{
  "n_layer": 9,
  "d_model": 224,
  "n_head": 4,
  "n_kv_head": 4,
  "head_dim": 64,
  "d_mlp": 768,
  "vocab_size": 8192,
  "activation": "swiglu",
  "norm": "layernorm",
  "norm_place": "pre",
  "norm_eps": 1e-05,
  "positions": "learned",
  "qk_norm": false,
  "attn_scale": 0.125,
  "bias": "all",
  "tie_embeddings": true,
  "parallel_block": false,
  "init": "normal",
  "init_std_qkv": 0.025,
  "init_std_o": 0.0059,
  "init_std_up": 0.025,
  "init_std_down": 0.0059,
  "optimizer": "adamw",
  "lr": 0.00166,
  "lr_mult_o": 1.61,
  "beta1": 0.9,
  "beta2": 0.98,
  "lr_head": 0.00356,
  "grad_clip": 2.0,
  "warmup_steps": 200,
  "schedule": "wsd",
  "decay_fraction": 0.643,
  "decay_shape": "sqrt",
  "final_lr_fraction": 0.0,
  "batch_tokens": 16384,
  "seq_len": 512,
  "doc_mask": true,
  "train_tokens": 227100000,
  "steps": 13862,
  "dataset": "wikipedia_en"
}
Each number is 50 + 15 x the weight over its row's rms, rounded and kept within 0 to 99. Layers, rows and columns count from 0. The size before them is the row's rms in percent of the matrix's.

# layer 2 MLP gate, 768x224, rms 0.118, rows 244-301, columns 0-55
081:36 56 32 46 38 55 49 42 53 41 60 53 16 56 50 38 19 57 36 47 54 56 75 51 32 68 53 21 57 59 37 33 39 63 71 26 63 61 54 72 52 46 49 53 46 52 53 45 66 40 61 44 39 47 53 50
097:51 71 41 24 60 42 63 68 47 58 34 41 60 57 37 59 50 43 45 14 49 57 69 54 70 56 62 37 46 28 52 67 51 37 53 19 19 43 49 35 34 68 58 52 59 47 46 49 45 17 69 65 39 57 32 58
100:50 52 41 40 65 29 50 80 63 43 45 60 59 35 40 32 53 37 44 24 49 62 52 38 52 46 66 42 68 37 42 33 46 55 76 46 51 45 37 51 40 51 47 35 62 59 27 77 55 11 03 59 57 42 55 59
115:49 40 46 73 37 64 51 54 60 49 69 43 41 20 80 40 58 59 53 66 64 79 58 70 11 48 92 50 54 47 34 54 64 37 78 57 61 72 60 65 72 59 64 71 55 48 24 75 60 37 45 67 63 54 35 42
089:59 79 60 57 64 61 58 50 41 69 55 81 61 45 33 49 50 44 70 58 37 31 40 61 39 36 15 29 46 48 40 38 32 69 48 30 36 52 33 58 74 70 29 35 51 60 72 52 57 41 74 50 43 71 23 67
100:34 21 27 72 58 56 50 51 56 70 77 40 33 32 51 65 37 60 42 52 53 81 63 75 58 74 79 67 48 68 45 65 57 26 51 46 68 32 57 38 37 86 42 70 55 65 44 71 35 63 56 54 51 69 32 66
082:39 77 48 28 33 23 44 41 21 54 29 66 70 37 33 45 37 30 64 57 55 63 23 46 42 62 43 65 70 24 55 42 37 66 41 42 51 36 64 26 51 56 48 75 69 44 62 28 24 58 36 30 32 50 30 30
098:48 61 56 43 57 61 68 45 53 71 57 49 55 41 38 41 52 53 51 33 38 37 55 34 21 37 41 42 42 55 72 45 38 49 67 16 63 56 59 47 54 58 53 71 70 50 33 64 32 36 51 46 62 55 43 60
088:27 41 46 78 46 43 52 36 42 61 24 64 53 56 46 39 53 53 39 47 45 41 58 51 32 21 64 61 42 49 54 40 49 51 68 56 47 32 41 01 45 76 40 42 56 13 57 34 34 55 50 39 60 51 26 63
097:25 40 41 42 32 22 66 59 41 42 19 54 56 54 42 59 41 53 51 63 71 41 56 44 48 70 75 31 57 52 49 24 67 49 35 50 54 70 37 53 38 42 54 32 28 85 47 34 47 51 61 51 61 26 58 52
107:44 58 48 70 63 61 31 37 55 24 44 68 44 89 50 60 54 54 58 64 82 48 50 53 41 26 56 52 36 36 54 45 53 41 44 34 43 51 44 49 24 43 62 49 80 50 67 63 46 38 66 51 52 60 43 48
091:64 68 46 41 40 69 42 49 48 52 32 42 56 80 57 78 78 46 35 57 61 34 50 41 29 48 66 57 24 67 62 41 41 55 66 48 47 47 65 51 70 54 63 34 46 62 25 54 29 38 55 59 48 51 81 80
095:46 72 24 37 64 48 39 37 33 67 43 36 34 70 34 45 73 54 71 37 55 30 59 45 38 65 43 41 08 47 50 63 64 59 57 24 56 43 54 56 46 32 79 51 54 33 46 12 63 47 71 43 66 39 42 68
092:56 49 52 65 47 57 69 54 65 57 50 66 49 61 62 39 51 67 46 46 53 56 52 64 37 49 14 71 46 61 35 66 32 25 51 40 48 70 35 85 55 39 36 34 50 86 22 45 75 63 58 48 20 51 47 61
101:48 61 18 23 45 64 56 52 47 54 51 56 60 50 43 16 42 32 47 39 46 59 90 52 29 56 75 53 33 45 60 42 91 43 39 36 47 57 66 50 56 86 51 63 44 30 41 59 66 54 71 64 64 46 66 37
098:54 43 52 48 52 90 38 28 25 58 82 54 57 44 40 57 54 70 47 99 63 40 45 48 52 57 64 55 23 50 28 46 70 46 42 32 37 80 47 76 65 74 63 56 72 43 72 39 54 68 80 62 30 50 41 49
104:63 67 41 60 50 22 52 64 20 29 36 51 45 45 50 66 34 49 35 57 62 51 48 63 31 58 66 55 15 47 34 35 64 74 49 50 23 70 67 54 64 31 62 53 61 36 43 63 54 43 72 51 46 69 51 45
102:31 55 34 53 46 67 61 65 62 71 59 54 33 63 35 64 51 77 48 67 44 40 73 50 57 62 43 38 26 62 31 47 54 60 66 36 45 42 57 37 24 41 52 27 49 27 32 40 66 50 42 32 59 39 27 60
090:44 75 60 47 51 37 64 42 54 77 60 22 30 52 36 49 53 42 29 47 57 57 63 27 71 68 30 91 61 63 46 55 44 58 49 32 83 22 48 45 55 13 63 42 64 46 43 41 50 40 56 33 48 52 49 67
097:66 55 26 52 23 59 30 66 52 60 61 47 45 40 47 37 50 63 56 43 45 59 40 48 59 52 69 69 37 56 44 28 56 67 31 44 42 43 55 37 51 72 35 77 79 35 67 70 69 50 49 82 49 45 24 57
101:73 41 54 43 24 35 35 59 74 50 59 30 22 72 85 20 58 67 62 42 60 66 75 50 68 65 59 59 57 39 50 26 49 12 51 32 57 51 62 77 49 44 42 67 64 32 54 46 50 37 61 26 30 40 44 51
100:26 18 63 65 66 39 24 45 53 44 58 49 35 61 52 52 56 69 67 64 45 43 52 66 32 54 78 78 60 52 54 74 40 20 62 52 59 74 34 34 60 62 66 65 42 61 54 79 43 26 29 44 79 70 65 78
105:45 67 52 63 33 39 50 68 60 52 26 68 64 60 38 62 60 54 53 43 63 33 50 41 49 49 44 64 49 77 44 37 27 66 36 56 23 45 32 51 52 78 61 40 93 28 65 48 41 21 49 49 66 36 46 43
093:59 62 30 46 59 09 38 42 42 57 69 72 60 22 57 41 65 59 63 49 48 41 44 46 46 72 56 23 46 73 46 48 72 44 40 36 54 58 46 70 53 36 66 61 46 45 42 68 54 30 64 58 22 73 46 52
077:44 34 38 30 24 65 51 61 36 79 57 31 54 72 35 28 47 29 36 56 55 54 45 62 24 57 63 61 66 50 67 59 34 48 32 62 53 34 48 58 46 52 24 16 62 64 55 69 48 61 46 53 59 82 36 55
097:45 62 51 44 48 32 35 43 76 48 51 68 57 66 39 44 23 53 82 49 62 54 50 45 34 50 53 60 37 45 37 74 67 50 60 44 72 53 32 40 55 28 53 53 64 43 54 52 69 49 45 25 55 68 25 81
094:45 65 61 28 22 13 59 63 62 46 67 48 55 30 47 40 62 46 65 61 44 59 31 57 28 71 80 32 16 51 39 21 54 46 38 45 54 45 53 66 26 48 73 87 58 50 28 55 43 55 58 69 35 70 21 59
103:32 57 64 49 29 53 52 28 33 36 48 43 36 36 35 54 54 66 48 56 66 30 58 58 52 54 67 85 51 64 54 61 50 24 64 37 50 62 56 58 62 44 41 74 73 68 60 37 47 54 51 60 34 45 40 55
112:37 63 38 35 51 42 68 41 49 43 62 48 54 51 64 38 16 45 48 51 49 42 54 55 30 66 53 85 68 23 32 41 56 42 42 38 49 49 62 59 40 45 37 37 48 72 49 69 46 65 50 55 57 62 37 34
102:77 43 51 78 67 54 59 56 44 37 58 52 37 52 74 70 54 72 54 62 50 57 41 56 37 42 61 38 43 34 35 48 35 47 73 37 39 89 65 44 62 60 52 59 35 76 35 41 46 53 49 72 32 42 44 51
093:43 83 52 15 36 21 54 70 27 42 24 38 54 42 49 34 54 51 82 48 37 46 38 17 55 47 66 32 51 44 63 44 50 64 43 30 41 65 62 43 48 36 66 54 57 44 53 40 69 52 35 46 33 39 50 41
101:50 70 19 27 54 53 77 64 49 39 40 29 46 64 51 56 52 57 35 33 48 47 46 61 68 62 50 58 48 51 54 76 43 52 30 42 41 19 45 19 19 73 51 61 83 30 47 43 40 25 56 87 41 68 17 57
102:42 47 45 66 19 50 66 57 45 69 52 41 72 40 44 87 58 63 54 57 53 60 39 35 84 58 72 48 37 50 63 47 42 45 25 35 69 57 56 32 31 61 70 61 51 22 48 86 24 42 56 41 72 60 19 62
106:38 47 42 85 45 79 56 45 62 53 71 85 23 44 46 49 29 77 61 33 62 52 70 50 40 46 43 48 42 44 43 45 43 28 67 49 52 74 50 52 52 67 45 34 48 49 66 84 22 54 54 25 53 27 55 31
093:63 67 78 76 53 69 67 50 45 62 46 48 05 42 43 45 18 65 46 56 47 59 61 52 37 54 35 48 45 36 52 57 70 49 45 47 51 60 47 47 51 60 37 53 50 62 75 50 32 39 55 55 36 57 57 53
091:39 46 25 45 53 50 70 40 34 54 38 71 36 56 42 10 61 29 48 28 50 45 66 32 37 49 48 70 50 36 69 55 35 49 56 45 55 44 35 53 60 67 46 47 62 28 67 62 60 54 49 55 55 37 52 49
094:40 46 31 66 50 49 58 41 39 25 59 62 50 50 74 43 72 65 40 54 65 46 46 61 44 61 28 48 48 30 33 85 40 38 52 47 56 36 62 54 51 32 47 46 49 55 37 52 63 61 47 48 42 43 39 65
111:38 62 28 59 47 46 56 56 63 52 68 69 47 73 39 46 48 45 52 56 61 75 61 57 65 70 67 34 43 70 39 19 74 28 69 50 39 67 39 51 30 70 33 46 47 11 59 63 51 48 51 70 51 63 14 44
108:22 34 33 43 52 56 64 40 42 48 38 39 20 49 32 52 31 71 36 56 54 42 47 71 49 42 52 50 50 66 81 43 39 02 71 19 52 62 40 59 35 74 44 42 58 46 42 40 30 59 54 47 45 48 45 32
103:47 60 60 58 53 61 44 38 57 68 19 50 36 35 61 50 46 57 31 59 55 59 85 29 82 35 74 65 52 25 60 40 51 75 25 21 81 37 54 45 31 70 58 64 36 44 00 40 68 48 53 51 65 18 18 50
113:28 41 20 57 67 50 43 62 53 50 57 60 43 41 67 34 35 60 52 49 87 49 24 76 30 42 66 57 47 64 32 59 31 34 75 56 56 66 58 65 58 79 53 65 69 62 60 49 53 34 43 58 41 76 54 49
100:56 57 24 50 61 42 44 67 64 57 65 14 64 54 39 35 53 39 56 22 54 64 55 62 19 67 48 40 57 68 68 42 43 49 44 64 45 47 27 40 52 46 58 48 58 26 54 38 55 48 60 33 33 63 71 60
087:57 60 34 66 65 28 52 36 61 63 80 81 54 45 45 65 63 73 63 46 57 51 59 46 43 44 57 23 43 48 36 43 53 56 19 14 79 58 52 41 44 39 64 64 46 59 49 35 18 52 51 55 43 56 65 60
108:28 71 62 47 59 43 77 21 14 33 24 84 15 07 54 58 40 74 55 47 50 37 61 30 64 57 82 22 57 42 58 52 49 52 51 31 30 72 39 61 32 60 51 69 56 66 54 68 48 54 60 39 33 73 50 23
095:28 45 49 38 32 64 69 66 31 73 42 56 26 17 28 60 33 48 45 53 61 53 52 64 36 36 45 66 44 62 46 37 40 39 39 11 54 66 53 75 55 52 50 27 53 75 67 85 61 56 47 42 44 41 57 49
109:57 25 42 57 27 34 51 56 51 29 43 25 41 19 40 48 65 52 52 65 56 45 40 80 47 43 58 56 54 59 54 33 23 42 67 51 15 52 55 76 63 83 49 34 71 43 84 64 47 40 47 53 45 66 42 59
094:38 59 51 50 32 50 50 54 50 57 44 37 76 62 54 51 58 58 85 74 39 48 69 40 54 54 69 58 05 76 31 55 58 22 47 47 57 53 64 43 77 49 55 58 19 37 06 68 65 54 60 51 19 56 50 74
094:57 58 61 30 55 41 64 76 76 21 69 56 49 51 47 40 41 76 50 55 49 74 68 51 61 52 56 53 56 42 75 54 35 26 55 67 42 36 34 40 36 51 44 57 35 44 28 50 37 48 20 38 60 52 65 18
081:24 68 50 22 54 48 58 64 40 49 76 99 46 14 67 52 81 45 68 44 61 24 51 66 69 46 57 30 49 38 47 39 53 47 65 26 51 46 46 64 38 55 57 62 63 50 50 70 46 40 61 58 62 45 29 40
114:44 43 23 61 60 46 47 51 46 51 44 64 55 41 48 52 50 46 75 53 48 41 63 34 04 35 79 74 67 42 56 62 68 37 54 52 62 58 55 11 56 78 53 62 87 48 56 65 50 44 42 43 64 48 65 42
108:16 52 42 57 50 65 42 34 64 47 65 62 52 17 39 57 45 58 72 49 28 22 24 55 44 59 59 47 41 39 40 63 45 28 65 53 59 70 88 64 28 64 50 49 57 30 52 56 29 46 65 72 28 71 34 73
093:49 41 27 68 66 56 38 56 20 48 41 74 17 46 67 58 68 46 49 24 58 72 35 37 42 53 54 36 69 33 36 41 37 58 34 52 75 76 36 64 43 74 63 46 72 67 65 77 54 56 48 34 60 20 41 52
100:13 33 54 68 27 60 50 50 19 39 56 57 57 68 63 31 54 59 41 43 62 30 43 66 52 53 65 99 53 41 13 48 58 46 46 62 51 61 59 67 55 29 38 36 80 79 55 56 52 45 47 48 50 38 58 69
101:16 62 47 43 35 54 55 70 56 40 52 67 52 27 54 42 33 72 51 65 47 66 47 56 67 43 71 85 47 58 46 45 32 51 63 70 52 68 57 58 31 28 71 43 65 29 52 55 82 66 25 27 57 29 46 42
091:14 64 48 55 58 39 44 76 28 50 45 50 58 46 58 41 58 32 30 38 72 43 31 36 54 54 44 93 67 41 65 55 33 49 71 73 29 29 37 52 36 53 70 37 73 36 46 53 23 32 24 41 36 23 37 30
097:56 42 65 52 65 63 41 43 58 42 51 58 57 60 56 38 71 47 60 53 53 43 82 65 62 68 38 42 33 38 37 47 79 32 51 36 70 45 56 54 34 56 71 32 55 34 47 44 43 45 57 60 36 65 58 55
076:54 54 53 51 47 75 42 58 56 47 52 65 39 60 54 58 73 41 46 56 70 52 62 38 44 34 65 52 75 28 37 55 75 14 57 36 61 48 36 31 56 57 52 17 57 41 59 44 37 39 30 47 53 62 55 30
102:79 69 36 50 54 65 58 46 47 84 72 62 37 40 52 48 70 54 60 30 50 59 68 59 38 52 35 41 27 58 68 53 59 41 37 28 66 47 36 47 66 46 27 70 53 53 47 84 42 45 63 68 61 65 33 60